Weights of a small transformer language model.
Size: width 512, MLP 704 SwiGLU, vocabulary 16384.
Each number is 128 + 24 x the weight over its row's rms, rounded and kept within 0 to 255. Layers, rows and columns count from 0. Numbers have three digits each. The size before them is the row's rms in percent of the matrix's.

# up: layer 2 MLP up, 704x512, rms 0.167, rows 235-269, columns 128-255
# down: layer 2 MLP down (transposed), 704x512, rms 0.154, rows 235-269, columns 128-255
# gate: layer 2 MLP gate, 704x512, rms 0.161, rows 236-270, columns 128-255
up235 104:109145125131142129125161110122134148129155163143106118134132120150140148139108108119165126154094146121109129110151124160134133139133139151096151114099108134135120160104113085191102123086146123123163152092096152110130098162146145140136143156118088150117158117128126119153174159151153154162157148159129124139135168109152167130112122134142148123152146127133136105129165102129115117150115
down235 101:135129105119137102136146185121138144112132098119088125156035115146134173118083081130114083149120132118128121097093118138161169094118123127138127136100122138133171126162032098161115124170071106134151167134145117093138109122102109145139132169110124104084115119123127128122154146136105167143130130132146195152132122105104129091122129123136120170128122153109167135148121168122106090144120
gate236 099:113108100112150123111127154123136123137130135142119128097115134137105094067126162144134136127101139128111137135123104135137171136131084107102136138095205095122152090144139133109083138121142165124091079149168154125137138135110130114121101133163144118145130080134142151092123159159099137118150149066111171155129100116148113146127128107124111133106109109117112118094131112132129091145073
up236 099:138151097160159143109152120136172151124095124130103146168134135148089135167115138144113129137144106104176135125133127136118166107135123122126113156129079165148082128148179140126116117149147132158144162104133116170155091102118172140103130142126117161125136121117142131148156109142153094129194164146162124116098164171100130154117122128126158143117143133130162100142105102120147173125093
down236 097:148151146089123151105131126049139107129136174126115184157127149107104114141138136150119159137114151111152071117142123097118118124108128121164108154108120127130107086110132141121141123161114113172122122151131102120105140113151147185121128128124142132138195108134141115168097123115133069151178130117180144103169105148162135167080128090101091134110100138135132123089115139097115147142137
gate237 097:101124146132144118106146130126145107123091141131133141099141136156093143135159160122134142098142143157102103122101107111151126085121153129113103149185088131147110147113092117128129159080119076131127157154122178126070091101104121099107117070083120117138118112095117107135136151125099160134142111087112201138168131128126082091104142145102156118130131155108149156131108114151154119108124
up237 095:125172139137125155101112169094147118147184101161134146130140111104147143122150134134118065151150180121123166115146121088104113140134095099129126118086170099110117140106106123114104080157120126133158112116104104148156132127168150096126125162122134064140161141083168150152101125133152088126115139107142134123114095166147146120164093164133124107078122125101090150106174112132152143142151
down237 091:174114151095114124125121095145089068140118130098144153141088084145091099098100065178152154138098140099127078171130119145161162156140138137092114110140077164160127109107112128107116147105090132126142130096131158100088130111133136104162088105113153132108077160168103140096130108162142160086143128140097158162154153123091124092082135133148121110119114145215115102124122148129122142137139
gate238 093:123184142071140150160156157118149132154150135100155133084160139162132106106111089119132129152131101114141141144101085131149141094119189103135108135097147134155108117144121116112120176156123095128125104134093119109128105118118149140095083191114132135101144143110100160140146095101098109121111143152131132119150162122112185123157108129136096161125127166174165141139159136120138124149130
up238 096:182125139147126163131137140105159143151130124134171157159131141102112148154115154098146110125096090135144142083159152094143115158119133126120126172147139137181173106143125132091163152111142129101151136133121121103132115108160129133102129151120154160112141142105088165171128064119144093120108124140108130111136144098135079122149052135105117108100153129117141159096150151145149115183177
down238 098:136097129135147105150134080119154160148116146186172151129116159156145155136151155098175154136084158142101106131125148122163119134082131111130119163129145124108146156139164110144166138123107159089135135098098139119084055090130135139130156142091182141130122120161148143153104126108161159121096093138126135150141150124121116128162071135119111143155181140138164101084129103097152119129136
gate239 099:100117160109116167104143073112150151159124139127137093102147111120080151074128096100120146161118069137131123107137130123120111171171105155097141147113124141110151132104136152158112129141102140126130160139112160087132143159138150104128101143102153095103135152145127102146111122096156155107138142126176106106154133154124120104170150153109114136150145089109133144154140133105136125162108
up239 099:105128117131095125120128163113090085144105125129147156124146118105125139136154116120173138138112132119088169136117133159105131153117131129124106114114128119102102114159118101122110126111125140148105140096147118124150106153147125096080117103090129123088102123130100132156105119132137145149152142118120141164109123113103151080091160119122114121104085111135127153161125154142135134163091
down239 106:152128118101152156143109143107123105121129155139169121111172130149095166132142169106123096119150126134112121128118112152133156121114086080095139140157148128126098095125127102093097066163139127089128092128094151142163135131142120146152153119162108135139095103103122125102133176130066128125111123127116097122145106112142137118125104084140154054097106174127115138112122125162145166093110
gate240 101:122149144093126111087110144102151091117113102157118083151105118138137179095087147117141099155138129162151147113123139129142127191135152103106116118109152115101138094119090137147176095117103114119135104140174085180120163151152141112118126173157125129122151085083125124115134072146117126135120081140158112132156132135124101122138109132156144148085127156128104116135134131152135165138129
up240 096:135149101137137171151154135167127123167129151154128131090173136114115160133153108110144159148101138112099170155136137110121134083121099129174141143142134125127158131149114155120140163133131147135093112148137132127130100131128128135150132097107092144124129151154132134159100147161096142098130151098122168145093104144117181139102122078113129100125125146140201132137113090110170099124116
down240 091:103138139061143119143106092135133098147129092123144122160112102147152151116091143150165136122144111117128166106085133110109065185096120114103136114146108153136122121101113127097110111116157154140122100133087183124179116109094145144125127138143145115083150126128134144100129130146130120162113146096104130165109139105101141081146164130184089144116122102121152094102121156109143118124131
gate241 097:107107146145134130083153137149135125133149095101121129125141129143139138124137113089104145161152146124104154113108132162116149102081122136144138133141123121092118137154105129119138152130130109145120140093110129135108114138115149109109104130085150141185132129082134103107140126124127129146122124116115153141092169150122129136088186133120104109144125099129144098138124113137192096142112
up241 103:148098150120138157116142134147127142141142093165116096071163107122153082130161105149134115136117128155093136134123133131148140116089104129117110157116157155164163124110154134102126154147124082102132109129117108158152086132112151142076067136155115107115136134110132092133118106157136147124122142144106108161105111140129107134116115136169141202114141136122117144139103097162115101098050
down241 102:093175109119146146171124117145106139115147135147122097152145081158151115084108139135112119140130098120149133131148124132094168112122133141124116114083098095163141127188093139176105109132157134120121106084148135134109156146159125118126125159118096084156102095136171140116169169133097125121117109101110131122178147124123145124183143149132163121109139127158158123145144107133129104139130
gate242 100:156121123121104135106159120141167123102169182148112129136072145089143150153103140124106158094155127119119144131142101137143177095125136126122166090131110153143128113149136124151107166125130137145112149139135126132094126149128173123145175153128140126114115138134166116129138121109166120134102121087129142089139132080104131146122108153146152110159100135178113149125103068166145082121143
up242 106:125144142127147116118108141087134125128138122158150147117116151155130119156175130130122131115123122107130143172095142191095154083092143097153093082087136123134113144133179108129094140123137143161137144156095133143132110158116114134168148147121135134111114155117135109144126114100145098102120117149114157119160122095102147124128103134129153173098078133167093118078102127107107153118128
down242 104:141102118122126082083173141136108155125151152148169114129158127099125101143098133116108128098139140157169177136133111109110137111147146132118121131093107147126168153094108135119122112126172123130144097119091153100146151145111137134118127146065115122131115121137112140141124079149166108112168121162128129140144098120079092112084098142122111086172115123131094133087082119097097127100125
gate243 097:110119112135134141147082131118151074113104132134115091113139112131127082141140098189164114135117132118130154092112109105161180130103130095163105134109095104151092130119084133125101140139088147134153112113086123105102151114089114145166071101142124132139171134088138130116147162108154129128124130081173062088178111113150139143105119077159137107133177150111134144123101126103132116145142
up243 102:128112125169132110132159105118177113136150116091145126110114097109124144170146146135147121152105108107165136181133107095106087129155115137145160110172142122124094134137133147159118153126145137122103171141134091168125141163086110121133134118110089108091131158152141160144142137164123102129124148125134180107080172134098143096138107101111142114147112068125121156092106152085090141099092
down243 101:100088144143155146137154146136168148162152133087119173083135115144116137117102151124145144120128111085140132125106138103115130152125120088128131109117103121054118118115121155176141139132102159121140166125121118131156164117127116130151146080137113127109083134109132090119135122093145122134107127157115116172110128146099159157147201102059146087120114146166126130136115148099109156117127
gate244 096:137117089139161084089090135123129118144137127106104142147129142137116096135083110129199127103134100117125149119112084150124133071161096088086152121095170121149120122138125131144102153143141144135136135111108074086102149167102112129114106090158174147121130150115138148089083130079164121135130129105108109156147105113122134139137133138089144111153160155175151101121101105130105076117130
up244 094:132169117132102102080132105120142102147077122094141130120147121114106102130113153125093113137153163179113175094113145107098158105121112116136131118112164100129136110106161146131117140124205150167125148123156147142169123114204146127147132160091123105087135138118102137148150153077155128152132095185146083112150101123142161126100140116158129105078119120117112126145146146144151121143086
down244 099:134102115119074133129134128093132142111180124142171149164110128121118135130122117151120109126172127174122150149147166116108079140138126121164142100156140110127136145143076139152156158130159118170189116136116112111142149140112135149191117169165098135103117134150081154081171138140145127122100106098115138093105129138168139140132142137143105173117140100141118085141137104121156120100139
gate245 106:097117139140118065089060170106094140119109157108124118114107165107108073164131124067136106139174113137177128147132176131121161109105150158146122128123120160155157103112129139174097123141150132134151121122133103143103164164129141168134132145174102103131099149128110136134121137116088168135111119151113124121160190147126137134161100074103120143139149107123099158160125100112132093085144
up245 106:139127130133129105141142105110151129132113145103114118136084127149134111086153147162140155130131115114134140141145169104147104128140116163134096129122141119132142096130111140107153129106055131104129109126134125130169156145132112125150134161078149138101157151126115141151139119111125143146160129073137140092139158112125138136135119181130127141126108116109163084145128124145069126117155
down245 106:117170122115126124128129125132150095100134131127169103138123123128104126164116137138147143171144141144107090155114128080114121135131099148120108121136125131102143157127136145121158111116101138105141120147138117143119142108096146140145114102134176134109135158135119174113120102096166125123170080102115114122180129142111148129142111135167147127077109143108137116104097161134152109145145
gate246 098:087146126107126103121137135115118133085119130091134094126134092161188131118116118093144140155171167114145113144129158162154114128164178138141131123100142174166161114121143120114092124116144102155134130104084111125119107116113128129136132139138113119136119104111149109174134140116145146111170108123118164092101129130138151168118151107137143151147119137124130142084114150139142204108159
up246 098:079142163054134088103077164145129180127097050127108084143059108159151167162156112134161129110128172137128137124094186138168126119151144110155163107097117133150165120160098138119086091090145117137147063135143115141122117155118136153179091128133123111108108086177150119115125128108163145121120097111124134087099140121140136155105124129087140127129122108130106142118094161177146155129129
down246 098:103118166090134116138108159135140145117110107144145079123116148168169116130153094089124143145128153112146160116143133177154160137133148136165147123115133114125114125095133176170128114115140117077137081159136149118125088125141136111165136190108109106164121118138152102164090144121172152140132112141167126108112123112146154136113119150135130104143111103160116134103126073160151117164169
gate247 102:126082152142153133140137146137082156158102132178161095109109136100123136140083116119161082135109079178087178128101159104131158113118190145150081135104129132128123167142101147120140115140105142100129127118121117158124097162119143136159156107140113140134124123132119098150143100130107173097130125131122145120143143108105118129123111081132139142103135129135113101172107125150145178121120
up247 098:148145132138110096151148155128066102114077158149132169102137165133141126145096121115116126129182127118156101134058171120121079131174126094146129158118129142145158120160124141116139119104124064110092156109150184148169160127112091138112173103133141116112175154119126091117123083102128126139143143149158099151096149128151169108110144095128094112109102127126099116104157126120167132134095
down247 105:101164149165154121120136148111148126133142103166073149120123117129113074141157115157143159106110142194151120157116120139158160145120142130117143118127162120126105115133116070122081182110185167109083122145134099128139074165128135086133126145132117106144161102103104152118122154132105132152097149117141150151152154142151145102136130080104101127104143165117144127144182152109142136132160
gate248 097:172100109119149109130101158151147095124129146171127076158094126107080137151149159151164109122151126082163124164153120167140118085141109138135116120150112104105119095138122112105167108081113100114160146151142105133152132141129129154125108120083105121142095140113105154125122118112092106159118123127152138092148138105136125120106115143138126132129118143161122128122136132139168132124128
up248 094:131116155153154062100130134115117091128142131116163170166143142173142150115125096108112101148116128146064094142113170100139125144103076156086145149136145136119130094095122133146085161118192169158130100128096117152130130143127133166106157105128168143126114134089101102100125114153134155169115114118104160119148102090086134182134154119089134119162128124137127134136140126132118121134132
down248 099:138165166128112146117135091121088083150141137119110157150144135113120099094127087144128144110125104135113147150117178179132144118143143133124124160115173118112140139145121153144131147124124157117093138119123135125120124146128157127137137121131137138117128133132147164128177177138117120104099136164106145148090145112149138149176126089070100123095088122095106118149115119166120123141125
gate249 101:164145137111169173139137118116135181157132140087137084137140139099121156102108096147148103108164138089150126127133102134104122088108116165109122099137116133158115121107138120160153132128112111138103134136153094138113119118106126147121106082101129146115093115092092118093094129139142095145113123118134155123132097132152125104186128131108123161142161139128119147168124150144145157162180
up249 105:169145141101137087119121095102102123135102176123108124100091108145090145097088101165153090107127150118105167101131111155123068124194139106111118093163158170147150123144143140146114119153129121136115136091092068092117087110123124147164149123118113143132151136157086104161147138157148148127121152093150145155155079094118172101144123090131101150131132163142137160155092156140121153172140
down249 104:132107153147094137165143117148192133087105144109134114121132136124128110159108133133094139109150122098125131122134112122105115114164144145112076081132127120186108116135139115129126121138116081123092138098097111101134126152127181149133163101101165145127109103104106143141125109121094099098120095135179137147106137111171160109128175127094145093136197114076108154197161117149154169185086
gate250 100:145125164062107136124106096100118160118131154111133112175141074128180108127123080151111130148133145140171130121135133147166118130127105140117111103134153117109090128160121098143121133146113062156131156082127094127171104151125112092141158186109117143081188114100149149099096154122142137088131087116146084118131075138146137159142131130121147128131123148100099119132130144143142111123096
up250 100:098136131114139109115130131098109138161119152101152118122148107165106132092115147140124114129099149071143095164135080112114121111108101090108133178135137154145139143121134127132125126123127127119120111091131151140117127124153134157142090132139134159113084079165129123124116139108124147098152168081135111178116129138105161160131102124092115113133108158129172162134140155101142138124111
down250 100:123178143158109108120147157172116186114104134152143130135042093155143159138114134108094101138128104108127144127149128105145140149182140119125110110111123121116117135077061145158120080137164139151118138144117057147102166105137151171144094112110124149162144088132107136168125087151136138078141108143137097104142149129111160127159127150125109133105156084192125102132145088108133102148148
gate251 100:133124131097111104143120122122141099128109118132139073122136139122131148130158130116150090113117096133120110129129093125174070146136132168126105120150098104109129112115121154158121166100114159161152167177125148112128141126147105126135123131088103068122121126138116099127166135111092151160154149140143124089130107140136132164100122096116103131148116126113137081192116126123098162137180
up251 108:141101124153129148126167118116117099108147111110156138131166105125149137141149107115145113110084086124103152122165089130147129132133153118184164157147128132172098154102170093140102134104098106144151151158085160150147094115123080104147099131146091072191145091142124165123143143156148140087134125184083171150092107159143105107140118161123138113192134097128148122157119177145114159115135
down251 104:135148128079133120112154134095143139125153119116096082119134072145100131142113150140123088107154131153142178129091145118083161102110138104145119131133090134109100109153151105153118116133066111127135155136104112110090106127108125112114138128094105169147101139171128120098121109108146135131129095138125071123139118115126158144153154133129125154118176120170177142163158112142102094140127
gate252 100:114139088119146112125151135150113134182138069129189146116140117159186102139144126160156169128102154124130156117139126138165131144121150147159133137148155123123132154119105127114115118106160151139159121131131112170159161114136113133140083102101094148124133179065111110102130075165156136166098185084107127186151140146088126123148098137102146132103091143152109149163123158150142181135155
up252 103:090064129096107124132154131106112134147121118113198116159135078129130127161166136172125153129130170088105115076140067140119115159123125154118153187154150137145138105130104141121108130141171129147131110136100107101156152154103170123123109117135119114108132141112164106108102130148172113116175149152134151132157133130128107129110107112110154106134146102099141173139121106158147161127095
down252 099:138058155091201125110126131161107107142129101109113111129124109109135120135086131155089172086097154130139090157155115156119145160147142102110135121088146120098146114134135105151146144114111162143104165167113122106154132091119155098133123171142123089088129100083166166113083110165068114112126106160146118126133124126123133101170145119123117163120137135144151134150093150154076115124135
gate253 114:126158073133087141101128139138098110144110126116125118148115134137152156145107107138140117112141105164106106123140123110181149139119150141125151099127124128111104122112098166106144129141126123103180159109101103124127091130126141109078083152122115158120112149131141063106140112150149155148136130158139107100108116133139130104140135116108143131157114126155122120152166113139152144179120
up253 102:084156131163123161117159129165126117113118148140097135117113137101142106113138138140111145110080080122150100112141150146098128103133132145120137094113160169145117109135127130148109098098159132123112124130084140135141104126183153052142065140121124183173151137122138143091143131077135116149087140104138082130110148125126117098133111135087108167146125145112072121120105108151184071160110
down253 099:126160101123130069131118148103104118125147135129121164133092126152155129155099126153142146106144136124118138131162134064120150153115056142100142159117138063155117046156161122149122152121114151100127117121115128118114164129141107141148152139098152157134161167166126102124111147115138078129133088141117117124118134161145106134112162107135096119148127121142117104145109100119168144075122
gate254 095:153088141145133120136121122154112135146129123110078138128109136116118090150125126109110095123140128130112090144145127123174103110182111118133175166112163174133189207182157124102122148129147126134145152184172081125091121146114152140136162133134131110177103124112118200146116112112119119141152108170129068176197134126116110116110099103123108143112096120135160101092146119110092120150150
up254 097:101163121103163127104117119130108115123108127123143109125117125166176107103160147149115130113117154108147110144163145097112111120089162106136110113126098079094123116111090165171117128123092112099125103055134101115146123118076155148089130151093132168130129124140133095112159137128097134117114165110127095083140117124104113120173120086122137130120130119100154136172136149091146152122127
down254 096:131113104090199167144132096146122120123131087159104120168123119132070156131127156170107138106136100092118120104113153130182104120127154138123127185121155122111158150140122098161155131126115128115136123105141134136107079088105147114120101107123153137074136118113130110162153128112118171097148135107136061133134119147108113136110174099149095153138115171119130158131136164141163135095137
gate255 098:124143126149122121135103108104158145084123094121136104117097097130150152123141131121100086115158159106087120133086141176109150130110136152142105147082120134144104093112167141116155141108079090070107150132137096107065104097127125087118119125122146125164083153138112123133151079153107118117065170137094098174150086097132129099119098161116114165156138104106115123073085186136123118172131
up255 101:153124107158117122107134154133141135119108089151117125108106146129151133144161127140152097156099082135169173136168150098128131131141181110112151148112080110117153132112136152136140165093117146155151109079136096158143134130114146098098099091137141115121114107151098143130147092156103147103136089125080119087137130102127127131091163134113133142140117114086125103162187110120144121116089
down255 101:127121145093125115136086110145064087110154148123119114109147125156137136138095128124184083150164152097154072135122104114128145136124118131131159090151154159122100154136147111149094122133101122165098114127176091170120125090126073154158114156141104107110113138134097131110088121157096135107118113150113171059103144084102073140179111098173144148124105122096121083092161129137132145120160
gate256 116:124127122112106143077134151150127140136097135102089136109105132109145145128135195080098127081113091117108155098118117152109144103138154111161125151097134128132153135111148138194145109131112131114152125147116083097072143113137107088106092159113141172129115105133098093150143121133204160123112103133139161094178139162154116146184126148118103112144122131093143117125126114147132109129111
up256 124:117133128140126088144126112108124145103169134121148101123136172119140195132104154105145144124118128131145121121120150108114092080105124089136167099124141130119136173100140142133131124148149168117151125137101112105097165141118182159097100145120113153138104086088124100130141103107137133147140131127137137109109141102107126128100126171139124108112141163096103119126112116067131118151126
down256 094:132108126138106156067182140135123119141148125151133107142103163110122118088141181169105131102138109157152166153098131125106140158140124123137144123127137153160114173162122148131130112121125137105137118159146152142091104123124147085102109110129147137155086146143150113124115124126134157159116114127139146128126113127132129146120116138124152114114144107150151142138098107149140096113099
gate257 102:099138104109122101077117111160109113107108137101116133145075133127129132131110111144087117158138142154131132105121187151122102149141128142136123143108133151130183114124096150116120138091124114079133100116116169109143110132132139158154109127114098119143082137142128123147142127146140093096119123144146150139104121137102121134121137154145170135130143119114118123135113123166139168105146
up257 103:140100116176112094167170144124159161135120165143141109100108178084112119118102154100121124117123118146155103161193098099134123129108133108127121101149124090143125107105083106144134148135176111146129122131111108142113110139131115072120130123146116105143116133146150145105122148107132140144118155088114124148130121145104113163145115148111113086161109113125126102160095105151109095132131
down257 092:156137152120118141127141132096089136138177099145167136125149146098092124103130148092167167128106107139122156104148119140079124136124145119140132117149150107155177131124115119155135141162103149138112151129127108138121134110063144124102123129114118140148128140099136121095162087151114111163094121132105122108141114132128133113141119112177136123158142101157193101162147129074107091138127
gate258 098:077123142124081154108126097128118133087202174112147128110106100120113153129121158143123113138138092105133143132127126173117150104153145123114074128117116117145121186142109179130158157110141117126152139090163103103078171133163135140167125114122133132105114092148125119152155132095110115083112138146086167140141137123158135139141176131163138106108148177111110091142137119136110132163153
up258 111:140147111143117140143105118153136120117120132136123091133146149154123135177125128135130107133101137121089099155123114145142130128112118121120111133122206131145136172149103161141113155130126098148156104118172112143091099126115133149176120128113122130109128126148142122117108135106140129155142145163130120125111133091125118129142125097145055145157152114160132159152133104127095086104097
down258 104:101163120126075092122120129093103125130082108150070140081185136159148162148157155105123105119104126126127090108121114162129113104137087089113113112124142121106130124107082114099119121133155151141130187159149140124129121120075126126086115121100160125103090133147127124104134125062148145129150121114073160127102138104155089162113129136099119116094119187159105113132086108099078122132112
gate259 106:078101070146129154143118163154110107141135114108138119113142105161136123147148170127157127152130153119145131146138181084130111128095164101112077104113128140099142107060177141096097129121103086125141174132153143100117102122124135118136089131090140113173139133120152125146141111143126147117140098130153131145155179135132089129111126115119144143111124099090114150116111137090131104161080
up259 106:146143167096114110136101170112162130145140126125146131173158128107147142135137140139107157127103122134134112086161120090076086112140138156107153105124105130139130116170165112145145167126119123125132112128129118137146178121157167141114158086144113153108146140125159130119109137157140093123105146135149163160141139161123115134148131141149078124158106098150137122163125119133177162127089
down259 100:094114147106117143139097141150136106129072161129108143114123127098138092170141137120137130140072138141148143117198134133086132135159125140162135118141150113139079102140158123108150122134101107139124126103105136133103142156127151108133164121097079133127128146142160105115116098110152128084137161155102110127145122136129099140106134111139105190138123152125092156119116119128157176124135
gate260 102:152140109089084156116124124100113109167135130133095128109090142108168121113137123151134058132162101135141172129127087145137122107131131144151142118154113131139172138125151093134159160156147097100104118112122172103158109127203119138085171141133126133143072147133148112124112104094135135082139112167134096137158138118129128107118117123104124126130110132108144134155119160123116177115106
up260 100:105137151133147115123110093133130073103101150139144117107109125116111128129126133181137162148099165123152124142127134087101126130138154133162154123154125107113105150140118138121164126105096123123153148147143094123138089117150118143098146129116128158189114113110124139115139160103128162087108088072122154156118149109158094099104142162091101102124124102115076150089134101133117117128123
down260 097:139109160138115088137125126111183157170155130130111130119168080139097126102119168117140113126114129155110145122126135155136143138145096137137133150125130137089114163129120141157083122153148137167123165115173113123141128089123107129153112108128091090092089123074098148139170107164129133137114094131059138129107111134135163163151116144129164107136107144107165103149131139166138147140092
gate261 102:156129145121099107136087129121091105099101125119142168155140164167114166138162117154143118129147147127165144141089074145106130134131129110110126150138142100079125133115118113114165179163167114076143104131130138075164128152120105135129134106131113092108106088145098122127095129083134120168122135121134119147143056123108077150103110147114163111141145161107125148153106111108141144125146
up261 100:152096181120127126137169136139137090103166136110136137104108138146122128131140116134131142142085138127137115176143132107124131165174101102178096138137132145156124128163136096084111119118156136132132106102129116135150124141133100154146119139121124131150134096127124168130144129103117150116139091134156103130138119121104126137126122119106146136120166142126133094130131107153149116159130
down261 105:084111149092138177098101150167173126126171105134153140101134120148106098125133123157134124129147107154161145167113094086115113139124109112138131127123112103143144141134126098120094158140134108118118112145115163146136103139143101175129071172140126154089119129171160091129150140135151134143140075133115085127137190149144145165115121170143135137118120153130114106162118113173176107144102
gate262 104:123116118136174128134142136133121161128080118145157108133161162117134127085107144133059118147080089135131112140164158145148151106174127110108085146132112132107072112147120123130138143087110117151091138134140117136114126126097115106174128147094101127125159092124086114126143144159137158108085118131127092139118147111115117088156152162130132095102108102167132106075161147130148178167133
up262 106:159126105162124166079134126103099073122163119133122143135112140143119159145157117115106089125148130139168136160106116082082151171118128103151165114110119159158087108146090145124099125115150117141166143146082103151187102107105078096148078070117103094144103130127186119118110092138146174133147137153106113111110128128128158154102125111120169161125095185144071118157098117098128120114153
down262 088:119132097142146145126131130096106132110183110140116119117122111136150127147142147116127163132117131164144137105097121122112167087112199134159135158102145094117142128126156119125150125138144152116083120097134121117104118141137140140173130093077134118158142091148128108147123114132141120127091136148092148106119122151137087102103117127156101119131145105156166091100161125139120095118163
gate263 097:103148117127141153143125140121136168133091090109148148149118124113101099097097158087138083171148166173120124106124122122148116120137120152156104151183117140160140120138167126132128158128148139135118171134148164115127134166144090143142145129157105115171129122115119134100134131111115123143156099126125122131129141129120137115142129171107136136133135105134128142147096101151168076119099
up263 102:136124087134127136144108120125106100129126092099123152157099142107148114129148065093128094116160111118123151137098107128112145135120141106111149117117133119098136092135124133111099092146113096134145134060146092141106118116121171110129153122128179097109119138126149148106160074159103134163116128158164109141125145147119158152126144087113168106104125104076124071126131098116088135120180
down263 094:117114135152143187152087138117123102134153158149146149127196108098112142102188095169101111101115113090144164095150139175104089145117170153165139144110138124113147138125118090159134129149108134140113166154132151118124113154129120114183118068131099133137125163131178097100106124118126168130135131134163136157122090148124161105155132157144156123166097133130119147130141147140093137153171
gate264 099:107143105107082119113109088138083119133136170136179131132114126092107100114091147161123167158121163118131141147178153147143178137117145125146121139129132134106164126105132169117143138109109144118153127113191117159120104179132090145126158118169132092149106117192087124138148150139178118107119125112123106148105131136092112067145192138155139161102137152137134111085134186138084124164093
up264 100:115152165135098101106146123145089128148136127179151174096104137094066120187151104132153115138152131099162137168123133139184135108104147097128153151120072146114138194097092123117083088101116156121127113120134121082142188156131137115149097141167115133094116124154121128182175106125157128152145112170134105143118126115138172140112142094118140131128189120113119131094136102105125132143095
down264 094:128116143109125144123128146146113145147107117121154143140138118153146096172095143147085111088134127090115102135164130184118152157125132138150152147137135107082104122071164138134114087165075142173139161122112131110135117163146060098149143171124132102183150128149124159113109134095116172123105103134159119176143134122098175138148110122120139131142114149180138147112130114152166145136141
gate265 094:094150115077080145131136172163129123154072173143140167124165131082119189115174128134148149110126143158114159143161114174126104130074133142133110132159145112111139125114165101122129165112132159101128139119149168109128120099114112075139142173114136149125117139192168100168081119147079127093151123110123160103133161144174114080170091109110142114122140155145117112130087107097141171099121
up265 098:129109166139133109134128073131141098144151149137154140112128108143083110098158108148108146137155140134103086077121146139150137106150145098095151173122146106098133135184113107123138155147091128147085101100135144107099109102144103090120133094127128173164115118167134132172156169143143153113126086119123113156111078095163155130159156111129116095130122096132107158118205159157151110134113
down265 097:134171092164135116095129081196146108132115107144149148140149100153094107100123101118146125120142129147141178112103143143150124156126134105129099112078104129116124148151108169093132090096149146153155106109135096126119135131112108130105122170150144155160085194092138175119144128142075136132146137136117146138104136119112156106124152119129075145151122107169147123077165131117144147151132
gate266 105:123177126083110174134093120149139147089120142123109104131116130126116135125123081129148102146110158148112180146110108157138103157142094172148162161096128140106168166133193126100133116121113096155145117121137137142169095141161136182144155147137114126125130112125140113099109127136173117141109151166167134105043130111132115128148122151084115132137111156111091120104130117139145098128098
up266 117:127117150163134117116142153156112146148128125124147113131094147097128144114086124112144084127149121098138097146139141100121141113144151172121127163143113121139111099142130120162115145129179091144145130120120124121100115133117104116098133169128164154143126121141184143111133130166152145086152145125136144154183123165108132133145094122116110098151119104123087122147168081091145099130117
down266 084:157130091102133109121128107109161137102130106154104127105164140119119113105124097140128131134132144137105116127157128163175113126105089095079153149119133120113134154127133082136146169125103126134089114140151126124124133163155127138136107138109115122114098092117142112098162127146136116133157139106104122094116159131121156161148139150152094090110125138139145151140138120128120070108107
gate267 113:108138093137156128125158123144144116143144153175161140105115134148138112102160117127098096138156168098131117139167142123180118122110100151142117088139127144159133133108116154118113157134147098106089143130123136147163090106119116119133120122111127153152164136181133118133129066106171121128136171135151136124118162107156154157091083124120132131107159117118140117127158177082138100129108
up267 105:180108122143128096097132138143115137182143136141127059093110110174145156139177110161104127148116139133161102110100110152102136134139085163081147095109147122075123137117140120110170175168135172147115151126094146135153108107131127140136119125104114135172121116125120107116126049156132097136176161081121092138076124101142146132152141159139128131134161148131176088131134112107094135190085
down267 100:106158121108146148103126152161134139104154131122115125123131110166113118124098111125124119144150122126126149164112158128115139181145122165146170104117092091120076096134101166101129133163148124109112160134139102133136135085160114120118162188121120113141123125110145187153145136186137164106116146135093092125141108084108127128097167160146082131133146139098128142136162149152139167151139
gate268 082:155178105052109110092115149136157099129099124131152106125080129132123159129138117100117173179142141178109146101098123167104166123128140132165109149118115164105129099143096154099124156078075105161136133123147151136109123160163133127165134115155085129123135118087106120154113141147129078145105112096174126125105145073121118114130165144126122139076137140085124143110094133135133141087107
up268 082:122115134175120179144109125124117170100129168104081124131155123126091103105105177135183114078137136114142165116123155101140122133118137153109133091101154122139138160123152117140123080175144106116147173115062128122131163132154155108114124137131147165119131122143130157091150115102098165146134156120094143157135113166127180144122134112130145144152133112141142114157165145119102102151128
down268 091:116149095128115134100119103098110137182160132132121088198100140138137119133110133112137108104073145168125138111147130134095156145137138060082129124193098149117099126184122120074134126132104126153146159122128150115156157104109080163144121107101077141135116148141127119137129136104168084145144134112128113173110140151138065136076134170158135117086122156126109182119150137125111099131125
gate269 095:133152106102101139131119133121113091126142146130099139117124142135149100099146149158048147152131088098125154122134139131163137106092129175168138138161143130161153153135152070116109122174138143108078147133158151130170116122140112104142153120067145155091165105138098152109139105109111147141133140110144136127178120112141109129180134130106127122099107093142125160130108158098080121107087
up269 095:097124105116105113105119118111113156119108124110151156131114127097099132133154093107180076131143147128124161188116129106104103088141125111123111139140124084143095108106102105141131137131146082140139141123115075137074125163126152122126178075137126087134120101120049105124089141090123112105135141134143145202072135130146172141116138126095138119161142109085148089125137105165148137146124
down269 099:100134124149133152128153079148120115142116120103120108123121119167136138105170121067129127125093169128057141157149134104142150091122118163155099125151112143162156129133093143097136144145133077155088188165108136071137117082120127116153104110211177138083128118129158066138115115127091168146121118125137118173115149167114162126116100122145119139140134151147119111093106113096109081161096
gate270 102:135079159113107138143131143093158137122102116122106103104123089144136178124151107123131079164154133091115119124093114142079144128132181104114125136116135111101110132117123122133105110104113167104103107106146163156116167123142108124079143116194118142111129149118120129118136110107117114100117121120111085110115156137090151121158115133161112177126097135119126131100189109129166115161098